{"n_layer": 23, "d_model": 64, "n_head": 1, "n_kv_head": 1, "head_dim": 64, "d_mlp": 256, "vocab_size": 8192, "activation": "relu", "norm": "layernorm", "norm_place": "pre", "norm_eps": 1e-05, "positions": "rope", "rope_base": 3520.0, "rope_fraction": 0.25, "qk_norm": false, "attn_scale": 0.125, "bias": "all", "tie_embeddings": false, "parallel_block": true, "extras": ["capped logits"], "init": "normal", "init_std_qkv": 0.0698, "init_std_o": 0.0103, "init_std_up": 0.0698, "init_std_down": 0.00515, "optimizer": "muon_variant", "lr": 0.00496, "lr_mult_o": 4.0, "lr_mult_up": 1.34, "lr_head": 0.00661, "grad_clip": 1.0, "warmup_steps": 200, "schedule": "wsd", "decay_fraction": 0.861, "decay_shape": "linear", "final_lr_fraction": 0.0, "batch_tokens": [16384, 32768, 65536, 131072], "seq_len": 1024, "doc_mask": true, "train_tokens": 140600000, "steps": 2917, "dataset": "wikipedia_en"}
Each number is 128 + 24 x the weight over its row's rms, rounded and kept within 0 to 255. Layers, rows and columns count from 0. Numbers have three digits each. The size before them is the row's rms in percent of the matrix's.

# layer 17 attention value, 64x64, rms 0.132, rows 14-63, columns 0-63
097:133094110124079106116119135092144144092116126160112118171136091119135150114125110133125143140105103130141120141147192167150146127166140072150088116095108134157085127158145144139139158107141137
099:116150138102166160089123113116160118156105114094109190114172171151165154127127126171102131135120139118096086118125112124130145117121153127070110114138116107142144119120140147097100093100124133
103:107146083157116131113146160149171137143127130104104105117078115096155114129118130123137112138106133131127107080116163171119182166158140113133100126120120146194127119114095147169146130137125144
103:087113083113119116124122130119128159142117148111139175132112149126105131149179113106148121115153115127108111123188137138149116121052163152141139146115100122072136104134101096153118142146138107
101:134108149099151154121107137121133128129109142128079077122105104156110174124173159098128128120134131129123164156125146110139084140110083176164134166148177105135108162126118116124109112139132099
087:129200093119121096099144154168141130115133136105176152109121105115144126134106147110147129123075134088136173114148151115106151116123157152118111078104149104143111128109141161127133137093112109
102:168144110123115143104111128084113140123090148130117139153118131118140120165128124144090118134116147138120135143165116133109213090105124153157140078131117158160112081103122148107132135097104098
085:171134168136139143150064141118136102141133116108137122117137133115119121110107115135116077165060140083144112151146163170087124145183119128120154133109133116132121126139101157098127108116132142
101:100142132164117089146153100085128144074091131110161138080140120168151133114160102150157130130157152129132151118077162104131118112125155100143140146123102171125125136088148119148115147142104125
091:106176143173099152166114129125113100161132146120107109073142180133139134169102127141135139119150133120099114086104108132092159157111160116131124158153165121145136122081092137126124112139113127
101:160200120156090140109069108148140116110115159117121124097082151137111136154138103152113131124127150132116131146138166136087096140151121122102155131126146132095103103110096152117125171097145120
104:119132133142153160166147149136129184152132147104119154134099145117115124121107103142143131121124127116115120099135106185078100149103172115094126169112138116124091192144117149142111125088107105
107:153139118164106107125106112118136145152131183144098105179095113133150142151152121133098136083120145114115123145127170154175120097085155134124110172129114160104128107128098106131098108172132132
104:069099101141084105119133128144116150133127102163145114163144136143078125145109155094122125102103105127170091132123107088123117134141158157199122139147123104119157150139126089124151127114138127
080:116146076120100101133105155140163127119130148107127139051143133138142138147208126141162141138142112144116113097157136110113139162109124091127105133128114131140152090094135109126110131130106087
076:167113119115183112158138163147140136137152157088150097094096106115131096165157098120142135115135146130107180129117089116144166109118091156075120106150133148131144130091137133132104127121125102
103:148119155111145142115113112127167119127082109119097167150107163140124126166113114147175122149170118124124092148105135109121163110110165156128153184096090131106159121131104130128079106131140106
098:117113127101124189139127127138165108136154116107168160138077103141193090083133101100120114154135124105143154091130120149121113146125163170100133132117141115123089120086140138140135122114124143
071:158172145113172134086130138145143079133092084151066125144142117131126135097081163144119151140088121113134134144113127126098138111159129130164140126122132124161130159172139120117139120091145152
075:118135120115125098149138167090125140130097152142138126108172141090107126171143116145146134118140133190093142141106128118158129061129068118121123105133150142098156157111141102124137165112103123
096:099146128087096149115090115094089095164108127156152141130178150172146133111126130135173117083155136120130085112143139133122129125160128158165116094153123118109128171121132129144106098103147109
108:089130094110110140149088122163110100169154157127156135102166131127116126131151122114096111172132125133098098144167125129145095137151147075115140062118127112128107114130139129113132147126171167
114:125144148089129103177109160119162165135081170119138149145144136073150134114127144145091109168080149142121156137122127138133154087100096130128101117115135146147141097115132101113131124097090113
077:119132150139178138106138116134106067121141101148100159161119140104147151093097143139135132146104099110126139152127168119101129167113181099129162094117149108091080131152136150095114128119115136
109:114125178075113126129140100143137115116142099136125108086129164146130125105118105079167172127156122146147180120160135113110127102081133154115168155105111138113140110112167144120094153133133132
120:115121167124084149127074092156149159174127166134105088098145143151159110127111134133134149115098148111110130126085147167104159113173124116100124102133110126159094156121140149106148139116113124
095:156130107127127132067121112139127121106158137135123122193142128119114136130146143153132092107141135131133097143105112136145152177132113099133091094133127107098079097195118140136141128138172093
111:091090159115154130097109112100113111159098118154102125127160148142138139120102144142125126102111139152115132168116114147123139125104152136202158119131129095178079158166108135121123144107094112
101:157130160138105125121132104149146130134134113139103114096175116140154136106122086129103141194124127116127126137116113127170092097116125092091087122116132127180107084098167133142151104163140148
116:183150136114096169152154115113111144144150113141153153110140099138122132113103088115161091112213122105156124083128113137120108117106125135136114146100118096116116155107132151158152124155120114
110:130153111134123105103120128149098064114101112101093131129109145139174133157149143130131152145088134126105146156152183101107106120125139161182158098119147119128151092133128168155116115146123101
097:102074155137069115141128134134157105152141107111109100101165152125144117117133132136144156123110100150147127091142113143142115152113123123148129168174092143133159076127123105107134109190147135
111:142130084107139154156133160136124097149133111124146152163129153125162142159090065101130100117121172149152165146083148167135097140098136113138127123087127087112111115110135137139108128151101112
110:142148150184146100153140124115129119141136118118098131150135098148149142119087123165109172128143128108133157130148123135128142117060112123130127093190091162097105096157092111106146151135119138
075:118130119125088095117112134152124113134130109162171103165139084149151096109086148085160131143103152103170103121152128132132140119149125126171115111107088149135076103154109104159135113140159135
107:159126102132152112143107157115119095168136171131084150136110165106136139138130110126135155074126119105101150102122124179137160092101112124094118145143117123065157144136129116119108145146164158
104:105148071127180099158150168146123081134138120135147117132130111133140135144118120143167102109142161172150125139092135119142132140157111075108148103123117127120118162132122126133064095165142129
107:131119114087132134109126130117115112120157115150129122118147142119134112107156113087104132138100122146155136154129120164121090103154097153110140125098138125135198147130190134093117139104130208
058:160157164120132100131124135116130145129133151136116066060169092123095127136155145136128144099118142109107136120106090110150144097138081135121088131173140142158131151116111104110174121116139129
093:116151125122089098105151143168124155137127137143150130122153176075128142148089126110147162111114142144123161126091163149145057130122136082151088139120110099114118128122143114143160161119118121
101:109144144125105104128117133125074076143168155114125080099154142102145088172131126105192116123131127097091113138119116147157133152098132153149125130116137117156123109140101146159125105156147160
103:169145124128142109147124149123138109136117142128140151085131091108138121156143134099139108140116125092086153132149158115156166108083164126135113134063157100147108081098100112145157144160095121
085:108076100134128115136129120152131173139104112110149129121104135172136126125128113104059159156155158146166148154132055142119119077125094145112139109147113151143141112126128148120110144137144140
099:106127119157138122142098117152159085120108103095110140107155113172109111178114162128169115118132119153129114147076105101127144105144138140153174137095150079126160135158122128134124174133136107
110:114132122054105165168137153095159138105108106109108127187167147158139153136104101148108127149156147126136120117097113141133147141131076111095097150118101116138126117164133128125121097120147139
107:129137154085108134140183141148140110132121107089098093141128108110124139152096088106133132121097147151124125131108165105158116107121139163145097081121127161171150121130133197132151153108148135
117:174142129130136132199095157165121115159108152170105110140073094119125107129110148131117141155146101151116148149157142107108128121156125117143124122118133142152117140088143069135105124085128121
086:124093127145134084177107139157116070146152103121157115085101107159172098091145112112143139134134118089156148159117139147091091168145155122138134115116116130116115120132104131106100140137130161
090:147167129140121080117155102135094118116152093165128121084163121166134132131125079150159138112144115125126136184137142106111121134109127114076122099079138104141101131138158147131116127146090161
109:146099110105087131132153115108058106111117127175112117127107146109157137090159113123114131113143134150150113116118145144090107164146139084192124132111110173145141127121146158130126104164113137
# layer 17 attention output (transposed), 64x64, rms 0.452, rows 14-63, columns 0-63
096:165125128151130140160112113144138116129120144114122086120128182150070117158125118127127129139178126092158140138126123105075101132095131145118149157133133122135123151126142146119107099101061180
098:146141139085133095108138145095118139169149132150130121156094083147141099116137116155139087136074148120101143134085106131114140145119121101114150176156109146111141186137111140135152151145096100
101:120165170147129138120118152134133154101089131180136103095156130150105132115173147105125120107153133110174116142151102090096072145128106133101164124121119127080150133114137112157129158109113099
088:095124153109162124117133096142109121131146122152053112148125151122133137161157083116140122154120145139124150133134098122145166099200130132133114121161147094142105135134127133085158092089127118
093:167120084136112086171128069127152128124161107105115131111133154126130135162079139135151136133141136115132118086138083126118170153147124132132105112103146125110162115129102095116153123175172125
079:111132137131159110133111168161120143112071146153135093152142113121160129107140128177122103141154136135146089121137139121104126124119106111103168095130166146086133075120110151135154151070121153
100:079150088136141130131160136135113146141127137155135107117117145153150143107142139142130139162122120129109127083107134142075114146149126146145120165119105093103202146121086137119102168077097131
081:144132130206094116127153131115127161140097126093145133141092135141116166118166124149143126089113159135105141120115131107140083157098122114098143119084143141109126112139107113175103126146106175
109:116122143108179136147069152099138065151148134138139121179134113078113101111163114153113145135129127113150109142136085113138088126117103148150085133136113153164128125134118126131135124125165164
089:110191152112123135094125157119135154102167087137124151141132106126192131102133145113134096130088149164160098142127106131113128128142105167100142152091103156104109136097112103126117156115148131
099:131158130153122133113153167107128156089134149163109092157076152150116148114147107145133130169121142138115104133167121145095112145118135165095088115075109145100111115148094105150165100124141136
113:172135182093106130113173123130109131145143133131115098121161108115116149130145115130141127112074163159146133128144144096137151185126119108089143102138122140112095126118135106112132108057153152
111:100121116139136120116127124095184090093120116087101087121134182152133125158140112094141170155139070127140143132131086156103119153145129117139142163124140124118146158137157108106156092117143138
110:134132123131155135137094113182134165110122128135099179135115156122155076110120078106122141114158087146152147113154135142152154125136067126143115102123148093172108116118148146124101130103109118
073:112160135121179135145119139114136108118139091199102129158118140104137106122159128135130066152147144074122100170147126080127145102160127146123111123133105133094093150129130140115141156118138118
069:120096142133125096100176133124129050111108107149135110086169106111152178118136162151136141118121094113100115118167136146150153122132163087161121106119119155103146133140147132138134142103152126
110:113100099117143126077164138108132112143146142124108146137132144119140139143155058129152135111088146133135133101129105133094137147159130089124094134159112104172134203136135085151110140143117123
093:175122130139130133094086174129102107163081119130139090125120143115118181138164119106113126153102160179107117118122119063135107111139107123149155104134143146138132100132149140138161144097123124
071:136151103104130143145150102127122194136105153111185114121123107119119088120121123167133120121133168134149133134109142142093111159076113106115130124155108122085167124139096097145128157181112121
063:091135173132156124129134115127123117117174085133126123123147088145129131119094091172119108124156122100116119137160129161144159115122170152179097158137056102101139134104111134143115109125136137
099:189151139115165109125102143121144185148154061106132150134097117126174088125148119119097118105123137160122120129111102154139150127132127120097108142116123133170156137141099116129119134127070130
111:130151155139095104106123122137097139141115095124130089159095135167129151139151164137112089142130116125123163159117135128155168074112147155098099110115136115123073128120150186126139125149090150
112:103111128153128163133129100109101133161127093125172119126146103148134138155114094185147116134126103092096099101129136091146103148129121148146160148146087115085145142115113161147134164092145169
066:128169095072104108120121139145139153148108194080168124173145122136095115126135118140141115151121189143150146123087149105109126114121117118109164112131143125106123117137111124124130101146095161
116:113119086119145147139139113161088094159095103121104139131153104070145114144113122126119097153101151165141107088123130120130143109132143163115110125141173129162094160158120100164157106143166136
134:155145146195121112129150167129135133141091082118159123106143112125101152140161120110127100119121050140132116106153131159131112154089122137088132128097084142151136160127102136143149125137142120
095:127129111088093105160133132104145138101156178152123120108104159188151147141105121102135140121163109126132147161125150147095129100115152097082129111144112136139162140154131151080124101125082121
111:175142108110130122146121087151112143180135120094124154150170108140125155121147096125132110096141095153139153054120136142095133162129105123112123153127107098121189139125111138112110117159115121
104:119119076169117141134122162093091105112145115127136104128102123109102133145095166136130120127134099114115141145093104113110104113092136169131151174174136169127081144134152147118152146174140150
115:109096157128148121127089157118086134102153087113105137115136136097152168148129142085123159105136154184109093137121163116114157127137128126089118128161156146182135100122130089109122136113154141
110:117170066155151119123126138113125153153135159124117105149146142149130083102142133141088107145155167097126112107125097159100125098151106142144138131123162118096150112132081095107143137178107154
096:127162111176128179160131110108148117107126087135091161112141113121136068154133129098156085134098099134116141120113119118145105095136133157165161159132139129146103153121159105116118107173124115
108:115129148136128099090059130111118132131151122115106080124166113125131161100115098119121126098152145147086124118174169097110132131130119169143158119143174150131157158173132121105123107120128153
107:083148128106133166127123121126107122089119155127162128137139110122111137150125144131148144167093097160094117104133111171116125110114134104177196148108126123117158154135125100083107083155120148
067:129123099153142168152098110137118166100067112124153115117111152091146129133133136123089093087148113169158132133123108125147078119110128126101153100144163109172162135140138153126105127140116168
115:083150166100126120111177090118159139109154097092110087118140105120136124150130109130149103139106165152114124182136145183136154100131129111147147152098108131117137154125108089118166111137114120
110:107151176080138092083105104082166117109117116118147105148154111123137104107142159138124120096155127096142134129152138129144139107087164100131132092124156126124155166163170145152108113144112141
100:123116129159121130142121117159134132203107106108120115122072104110109115120111119108061142131167140115094150149131172127139158138101133146162117152110148116128094124133137138180145126138126089
042:123123146135129131162151103115134103090116087148176145087105107109178157134094169153140127111146071135119099152135112161141138128094154109135121144137081142094145117107109158126129144152154122
097:125124155119137146151074146142127140097136137128105097129165087135120104122096102155112086100163103156134115154192145123119119135137121186125126126179134135122092127111113142093143098125145161
091:089134121141117136123135141130160124152131086117119131118134119117195190146132137092082098077150112163161121154117090149122138097151149145093146151127155139110115118091134124131095111151125135
101:070113119162144117112109116147111109100113124105121111151154157101156192129143126157153099134156159121152114148094114100092111108172122141115147141147136138084143087105112153113135149131149157
080:136112110149114145095148109126075115135132140142100127138114115113104140125129167135106156131116063111089147073157139164146138121124124127178127122093148100178129160139156143126157155113155108
096:108124127144138134103108117137106139144142144136122149168127129101159134105148073132160097094140132086151132126157133195101171086093106114109118095113098121155163127143123116146097148164149124
109:145115159120120135111130086092115144164177119168148132095115145153141136147069106138127116135090146110119096123129121097117108132094140136134143136137133135149123223134135128129090140145103121
106:140131122148112126123124131159087093137111142176157101081176106146149139108098097131111153111130094127135100119125116119097173140117114144118141149162168107115133166118141108190110101144105148
122:136110101144134166087150131133129154097108095077185102111159160101114102152143172147135121136117126112127129122147141106125148164131133135142088086105098137089126123134141119130103170124125179
091:157137128158130143093111134131135111130095133074138137178140137076114160137195145120094131111145108126110132128143145103141130110138115096146142087068156141142099114131161128131137107144118169
094:092117111136165111111127187124118108128127144113117153174126121058092153124132124115083133133172103114127131125101158126106131154102135129102144155124160185131098130154135142130133083136148128
116:134160093112125154151107113103165133154153125108140135125140146115108083117137152076072158131157136123137114160095179078126105143161107173117091150130146102163119136117128112112122135137130126
# layer 17 MLP up, 256x64, rms 0.329, rows 0-56, columns 0-63
110:129124178147137135136134160164164122105166157111121144143172148091135136114127135100115123153149109131100141163135142103133145124157109104111096142167105140108151139062118121131193154136109111
103:139177170125131118185068126133111122133157146133127143100080131179175145146129124139133090105110117161139107086149134109137121102158143123108106116133111130156138125108135162134082127148122129
095:125112150170140114080134097125169139173094148161124133131111157175130154126138157143142100117163103140107099132135120103115138131147153119190103101099123102146142094108150154091121124149141151
105:102117134112116114111141060144117167150130171087142151124112127084152159153108117134166157119158102101111147162127130115166144141136114110093129145112073146133145107133125174138108131098132115
098:147113124164138145131155171091162116131094116163159140119126154173142138159115157135119131100092074136137143120121156123165155156113145107129103136105125123095074161131106145155127120157163153
098:128125116097148098120118111172161169125083129131124133118149114171099112125092135132132132136153120117141079163131161174117085123134109118111119149124068113146121120188115171108125129113126109
093:158135110150132113101123098110129094144105135133120084095122139096138137122128121126117142175159127165117123131139171075111130126139153173157084091192124134141116137121138159160130147164116159
099:128155200139103152134128106126106113138125175135107121114190075117112086118149088123116133121116141094117106190077129130120131123114134121142098124106146146126139123144142119125148164127103138
080:144097139128137129118110115141115159139174109096174144103142128124127129101171186150080120136117141123111096116168161117171176158149147128125146083127146129151109123126155136114115168110113149
100:094111148135155143186134152149135121201120126122150159132205146130118117088133090117109099138128093131134134124143117119113139140114132116114135141109127141054149128121139140126145148122157106
117:164122165118183101169119138142127126100134173142121141110140157137117108124127131096159095102106102138155177161109105156106110137123123149134148138083144110142123159126133104135127184122080143
100:152165156117115114164115135082107141134100148116125131109169109136144146160100122083126129129158122111118152086117112124079164184095110144112099134141137128169114118139118139162157163125096107
102:112175124140132140175146087094087104176099147102134158125130124141138139166120148085096098098140144117095135146088189146144116123111148131157107132116124141142149119166117114109101130149128130
112:146107133131166138123114077137128123163106192132152123116126146120146093094154128151133097152127122147143085090140124143128148107168151098113147118133049151116135131125122156106094136116108112
096:130114146117176139130156110123139164097091157116128138151123200148144135175122119122075111157113153110134102126108150113141173139128112162145129127125135152139113138098105145156164168122088131
109:132119147068123133145130145124147103162167133122148113087158125119114115121142096127182085140152091147116109163065112160126133132156131105122145156106104132154144149108134111168162108110116120
096:154120174107091138121120117134129122077133137138101119144127137129165098123099095131131081115080146155157122117123098116114170130150151144097157168098110146099140107151115119190137093147132138
093:132147152122095114110056171138127121139116104139080133149115125136118139121114123118124113163112114108136108142137092121090123121125096105186133155187103114128086106152126150153142176118133123
100:147139141122121134088149132131127150128123116130137115132122096118149119155062119072091133121140126175152086139178131116138102143117163175122157113142108150088139156090125095135167137120156125
103:094125131093181119097148085116123090123187133163152147115132081104123081137132131116121124104099114143170132129129127121157106124132137164169107129141164147121179133129120136161126101128134102
097:108115113139110170103131128124141129158101145169156118078121150138134112107122118140094109166154096121139128173120138115147150136115140171182105134141184135163146114109093113146125117118171165
097:152105131112133117084102108155155105119107120159128141139113112156169074104136166140108115116134152152132098175139140102123112143110138155139109130132053099174110136126119133137160109166119147
101:118168125077150117101131118178125109144120125162109120099129100109149143107138129129115152151073151182122126194133111140144137142103144115093161123119150135134165158132118080127120135131100147
095:138135151097154140146170103127123130102120173137084099124138113143169180131146098137116142180122138168125117111167092122142096086119120106133114089126074144118110130144139091145135118138144124
106:170129145150137146102121177126142146115141117099161145114112135137139166123119142122148115148125038099117107132117112150147147133099116154106174132130098159108139099134113102063132142140124124
103:115182135141116140151153160145111128121157111102130133121176142153161120165127094162120118157093122111130152112115125128105145112094129087090134148156099136129054115159146169150116124138121116
090:166137134072159117134145099157136170151154105104139092161123113134111136109159166166118151128126107115146115069134139091133118147147141127115117172140092146170092149118109146136132160116120149
107:135176127142095098120170146111125129116127160131120128124179177114093097130140076161131135154145103124150079148082115118058135138140134112124135127103119112108145138121128137167101118135139133
106:152154163169137119158155150107112146132100125081132140170147136099155131083100118148116109122113128143153100089087112143101110126160108075097139144118111153105117150110121121139132155166152158
100:124122174107111122149133121093175139136082190129130104103141144127126108148097147109109132103123141099116132158122176114141178125143175155101093157118109153131119126149097111108091148105130130
108:090111112129110143160144147177172132149114186116154127117098154124146114144144126093126162092066124072161130132115161121117137158133129114116117125131123145104165131143144133110110176112136120
103:126160168104142122156109080097159160135080135167134115109144136149125157119154126157114100130121127134109122126121188098141181133106114116116067155120107120158138112144128103156131119144097125
093:119110193137150094130130117082134147158088163089120091113132119131109103082146095111124112134149091124165123085127171123138123113128118115141107139131123103098133144170129165115123126155168127
095:150135139128151158106113153135116150140137127104154089097133143149151090119080104116110118124113191156145109138089169112121092107169134135132087113131106118072132126090145118137122126143149089
088:100162173109130120128114110108145115129150098159117157094131113085141111141130128129117144115164160138064128118136099147122130140098110136169108192141121135098116132161129122156155118160178133
095:143081092179169139117132116135114148133098137133107082129146136143132135095127109153117130157104137112130129118123131109113151186158106141108102106107108142111122114152150152155143190152158080
098:108130102081130150161139083137148129132147157122114092115107116132150123060138139081103063129093170131116158157130141142120145139112091137164169118100125136148130133138120125117097129122123108
098:108091125047106141125133084189105143127128112161129099106165118139160089138126083097135133127109116126119127157128135144137134106106162113121144145099144126114130114105147171153107104109138107
103:110177135133162131113126128116089187112143165097125122086120115132122111121161132101127109109113110130123100148138182125139140139114119106078143117147153076148171168121133109110088138120096125
091:150110127131124135063135117111134134118162108115157092117104088171153159104134135097107151124171154142097117142103157155151111140139110124133100109152104129132100136065099098094148139125146107
110:139110159134108080094120149112131135157155138120147127136126121111172138112109118125112130131140126108072135158141149062086131159124112144124108133127102138117152162157173085112096176118135100
097:110107137111137099168175112139139127132111130129175124100135150127129140099098124074150146131122106133127145105130174167178109109145106166133120121124105118125181115133149145083145128157177109
102:136134104124139115116145099139116163127095161147143138137080125140113089129114115128166112141140126144145108101080131114097082153122080103162164148125114109121118159159131150208140130120139119
097:113127120109105146121145138169118122101112136150144119172150119137163141129089094132164119123109177127104112132135097156123128167130120119101133154163090125119146117199125118072109129140090162
106:134094073125113097158159149148137108132159121087136125127189121130121105155144128098131107139146119110134098179121109145139142147184132129141135129174167150125144158117099131171121139147145100
094:147138113105088104095185142140138168127140115127159152106077097118133104168119108178153120128129148115075114136140140129125148150103115121091124151126130124090132082157108166119109140146110120
106:175108116141133161109137109174130141155146109106107127137104123142134117109118127100150097097090126122086106167106142143094195149081152147138124120124133131103117128141114138097147186098123115
101:093099183150143123130146147113134116132124114103148137095125107209150138151135112137146082102095118121127084145137142141129146087166098131166127134145115143144093136163151143111152132111134155
105:103126149148141109157132142100132124112137113105175139122133109155145142098175137111138120107133124137200143155114153087131105120125118156135100136129105101117101069147114139135074170111131092
107:156136174147150125170124136121102138187151154126150124138177123128135108080149147089133091080158115132096152137116108147109106122078155136134143145128178136119129139139108124112127153095139120
094:129171104133137081112132175115153118117135131143170131141109104095118120105140154154147126130110130182107091176150148091148161142126143144138129106158096101108101114148118135163126141129075101
096:133104123133112078129132134148130148151141165142117128139155121141115063116107136122140137130119163132120140120191113134090165134130106117123078121178122149103076134097160119144155119161098146
103:113142134162087132127102125170128129152150080095139117157119089144128124160143137128114094109096132102124107180140144145054138129141156174122139165118129102117135131094123109122119113161141157
108:178121125142136128080099127124142123107132108135171186120124137140164115151086127144146138151094122163154149130094130148117158112121191116140142154134129099087092152122083099130131119106118128
098:106116124137153109125152106127127118115137103145146117099073151116154070109092138127064090117158149167141138118116146155090123179129155123124156117152099128095123175129127110143153135121116122
103:075101152097148134124139126076134109116142082133144159149099108125140116141096125116124123126149111125126129145102132175148161119148129096141092106129133066138101106135140115087123143182119088
096:144148102085152153152158088156131125164125138142152109117134144105102101113147133128172161128145123130147111147143147120170118118137155170148081138130122178177118141101123125133172158090153117
# layer 17 MLP down (transposed), 256x64, rms 0.274, rows 0-56, columns 0-63
116:125106135117125108152127192150147132135122128113152118182123128134076155125119123126132131135147113089105168099121121138106093126193139141095115083140154146122114122131174125113148134146106074
109:150115122146160125139099125135130138112164081159076137132140123129114132132132106068126127085112115187148147153116121171149099135091130112125101156136178119141118097126111133115168135161100137
085:135158130088166155154105103109165149128136105108149105129141146100137145093073134103166130155133104139120098098140133104134146119104155133110139135101170134144055114149158131121132133135148087
100:145122111111076140145127140123132135112087162134120135111109135140156159072132115163106153101149164136118189106138127164113113143100080089116131164119129140103165107154119140148107119135109161
098:087110133146126095128129135129131149091163140134131154174115137163105087164084070126118111114163136102122135108122162124075144122179129144134097164145138123142135111154106111141154144115098127
091:128106134137175094119139150146144126099118110135074111127118120145136161123161145189111116121115150120110108102151143161122064151115134114140145114152133148125154050092158119127143133127125138
086:141136145104130090157107150132138093124152149117108182121123082158123106144180113121129134131122147086121118116129110176131156162106135106150142143121131126138162088078125114180095150110112106
094:153120156090124133135106164124110118115116162114084144132126149143128118103102121125147147105171104145113132111154086143108115098159118071127129097103139151155132152190185140151137129110099137
079:111160141108119141122147117118121177098109150168109119126123123137122108112109081125150139137125196136149121137096102142087106084123130106120110182126102115117164151157088129136170117165144135
098:136136122099136155150163139133112117146136142103158120129104157108157143161091116123133137122063101150070131147129125113148144144097154060107135128152176138128117104150134134102098126143089150
126:113127135128193133053135142148087141154121153165097138154136111136072104122115133137138142100119125112091103143128107117141132116107103106154160160118140153141110142132126116128162092158130164
095:126118148117142151135127129149128158121136158117097109108069131108151128158080132147124154151141163096118144040131089122130097100150141173130145143112129142158111135120097165117119131110123144
108:144119072169138125136115112139152132111110120102130115099138078122130164126166151159113164184154092129130113084167135090114107145145123118096140113117087145131117147153148130118088142135156148
115:128132132136124166100109139122111118146120145111084135134120156106165138124162084067126144144136185125180130110110144164156132092126151132130112139107119132115139107137159129122083177108106088
080:120150137086152087121132118115080116129088137144121127119075135113135124151099146133132166109127046090129111177162116144139146149121172141155121136110160126131165125159122138111121143117136119
114:112139102166156132137155163124165141112080162129153154120132113099094173123124128141122136101138170095109129158124135087120130121138140132123121140117130141078108145143102142129094055145168118
088:100158116149117110134162125134129148144134152131102129190129150094095157140161108115113123147164140122108124100097158152165148132097096132137151090122152123115135164115123125076085153133078114
085:123158130098139097128130080119117165116143172122113081086133109134155150135125127102132129124103169162162147164115162143113133108112122184160129110139138072126133145109131131122094108145157093
114:140145092159100089119090122127136138107121145127149130122078152132165167130184150160093118091166126111111136080140143139125115136128145154097125124138126103128147126087187135134158093123126120
094:124115164168132150126111182110134133126145147141127107158120127116135149145092142172099175162133116076138119142105167099127138137121108130115124084132096135152057105145109124142104141098134110
087:135162136162122128147123089140145136157186150127097128093134068108137102143126124124144138117138128119127142175112113122137114173118163095100132088123130128151122161076090165102107117156115129
106:094108140159156121140141140148118120145080141115155134135171175091075082178121140117118131121126178140128142116132099065136158128131125091125104145155120104118165122099137118126141141127128119
104:153155130158119157136135127090115141113120124078123118150121131170106111143112115157147122121192085110151109059127165118112133137143108118119117158155135130157092098112143143137128100155154087
095:141115068149149166142147125124119087125103108127130111167080104110176103117131118150135150148102107107134104103145108123133154152127150129144170114084142123153142160111141149165083121120100158
102:062137118164110094117113135141086165129123146159134142149158100147133083176144128096111126135134172164138156107140131101136145118103142127107125120129121108153125144150127122133078139080107164
093:113171126178116122127132154148093158133121155116151150132131130119159142151067083129118131106099112158094132152126119129125098141143096129094126141080149121148161089090124168132161124147130097
088:128149175100127104142143134136148131092117143083168109108121096105181143126120137139144113123130119152095149133157089133121108106080125158143125104161139133123168122164113158080099105169139134
099:114103130166081143139098157118142112115155119124174134119148134106123125111159105138125119060136077116131131150149117144164071142137161090102123151130139129169147132106165140089110122143131130
104:094108111152176113168163130107137095123134134149087158155132135106123133135126122171141124136188111140125107109115105120166113111139152142110097105123071109151083145156161126128123107158098126
102:130110172094146085143125138157104138144114166117049132135119116126105106137126128123114130160127141176154117121146174124092144080127161103122171115119143108110145116149107133097119122114156152
099:091139109151125170166163116163106160153144099170118129121113157137134116111089137114158122124088128102112127139137186151140129125139114108135090127118112118132169112140127094156151143102076089
114:097057109123163141094104105157114104108125113121106145162110111100086144155136145090124134137107118089137146143127135138177131134117139157111148150136128112139156189094134143151115170139131123
089:090144125133111138082138137058139148163153145129134104099087155118118136134116127117124074125120131127124134147140126133141139105142098139142098132165115118136138087170165084192130135141150141
109:120115121122125127099085125144130154144113131075139130112108148203111136157079114149120141134183147092100117105124121155113143144156184134094156154130117144101115131107158122113104132132126107
074:145099102141128142142135110159125083117140142070083138127145135129114133111144132136133110141114196123136124163106131140155110171130129135082159074138084137175122123146146133126124143103088143
089:165122127085112153110127127100177109094159097131139124139136131163172131128146151117121079089100096120138151144129114133133161134137132144165148153186141125104146132106089111090091108106127119
094:099130095149125134092154137096108104129115122143156186138144080129123106132138156185125103138161159109136107128095140099149138151116124112111131155074177130136118112144118139146154084103133145
098:141132139106132100178098094089149136126118121137111136149124107196081113115138113134141168128125127148166111129152127147141125122159072142147137156144104069169133117159109119113137140111103113
099:131079155100137152144143127139129139077151094129124131134150141111137093121098120125066109149130124093155133132114151135150138156132094146116126137188119102094154111088133140145161110184118143
092:068126152136123140153154174134116094112116111136145179149119159137137103088118113134146140121100127166181127087133120102103108104127113146120132121140097127089149086145156136114124112182120140
113:152118161137119132104091158137100124124133114133104140163139148102135135113126129140143162091140089110086113101145124138137088087148101133119111127160144112185161098170166086164142147118103118
092:172141102138151148135140118117112128113154118125128106134117171196150137112134095096130110106125168160084120108112122140114172124106109107155143165099161109141147162119105125120115129067106145
103:152136105110144156124110132175127117097154128138159106122136139103110157142118110123128128080115073165144122102139174092132155123141122113156120080073086110149140135121179154148149141118128126
090:124121173160109114151109107152137082124142142136156127102104109103136073118136194115098114139101147136129116120134144150118114135134123143153096162117155089116119121113153113134129121210109122
108:125141170129128165094119096130167137178085123097164142141122136160110116108130157136121168164121128146124119127113134138146164133108130108105060128080114110164104110143079134130151118130131116
089:119112156142144128122138109106112116152162115169131131135129099110098137104160126130128133150091117140142121085090128177085120121147150131178156105102151149121134109164168120078099158098101157
124:144103124122163112170113106114158095113098123155109110146171072118096166126141120138125132129111092087109106104105122116161142121168141153173165157114146113131113135101126122145128129105181120
101:113112134169094113099076119146133133142123098115164131128141121100163111126153105122163141111154109169165110151152106134133107096150099138113160143049146150152106142128141119105140132129158100
103:140134123149131161113154149122136139153106117139073141135125148086152151123109171116099168134080134129149130122085086149129134141117123132091106176103113090146130132140098081108149165144123158
110:106110155133100153129138130138148122169175116129173122109110117125173133125173118120150091169136136135130122154147163149150140119097130097085166100142108138105106134111087088125107146083113105
090:081116106123122184145102141129103139145166130105145103126096151149098127128190127117167142131099135103164079151117140135116141106118109131128127134161067144170104118140158139151137125114112134
092:091155090129125142133115112098119154137105107130150081124129107097192180164105141125122137133158153126159120112108154103131105174134162136147128136106113102152130132132145134090081148089131123
109:155104143138125140096122128159135114102118160142130169100122163107109170098079120140141133111184113159120143110135120136192098109139126122118094087135126139125093116148121137133181146094106126
109:114135076116124141149135097120115122123137100142139086139109088154134206136118154124132107100129147098125098150126139104162145155170166096139157108133163146129089136109159156121097134109118121
100:144118139124089145133119109136111122152141113099158108159139105137121141156153127091170155155107118100093156151176091097155160094134138135091119098105146143157162113110140128087085123163135131
108:110140124107127142134149100124097130110165164132158120136109129130143104152142163130128135163165089135128132164174117110119119132117093155107120093098121111122133126081171184132119122055145123
087:166114150137149112143133145153143103149168146108114119082157115131169168133142147132111090092109151130121152123072108134113137144122132156136142150128132129112184086095094145129071111114116128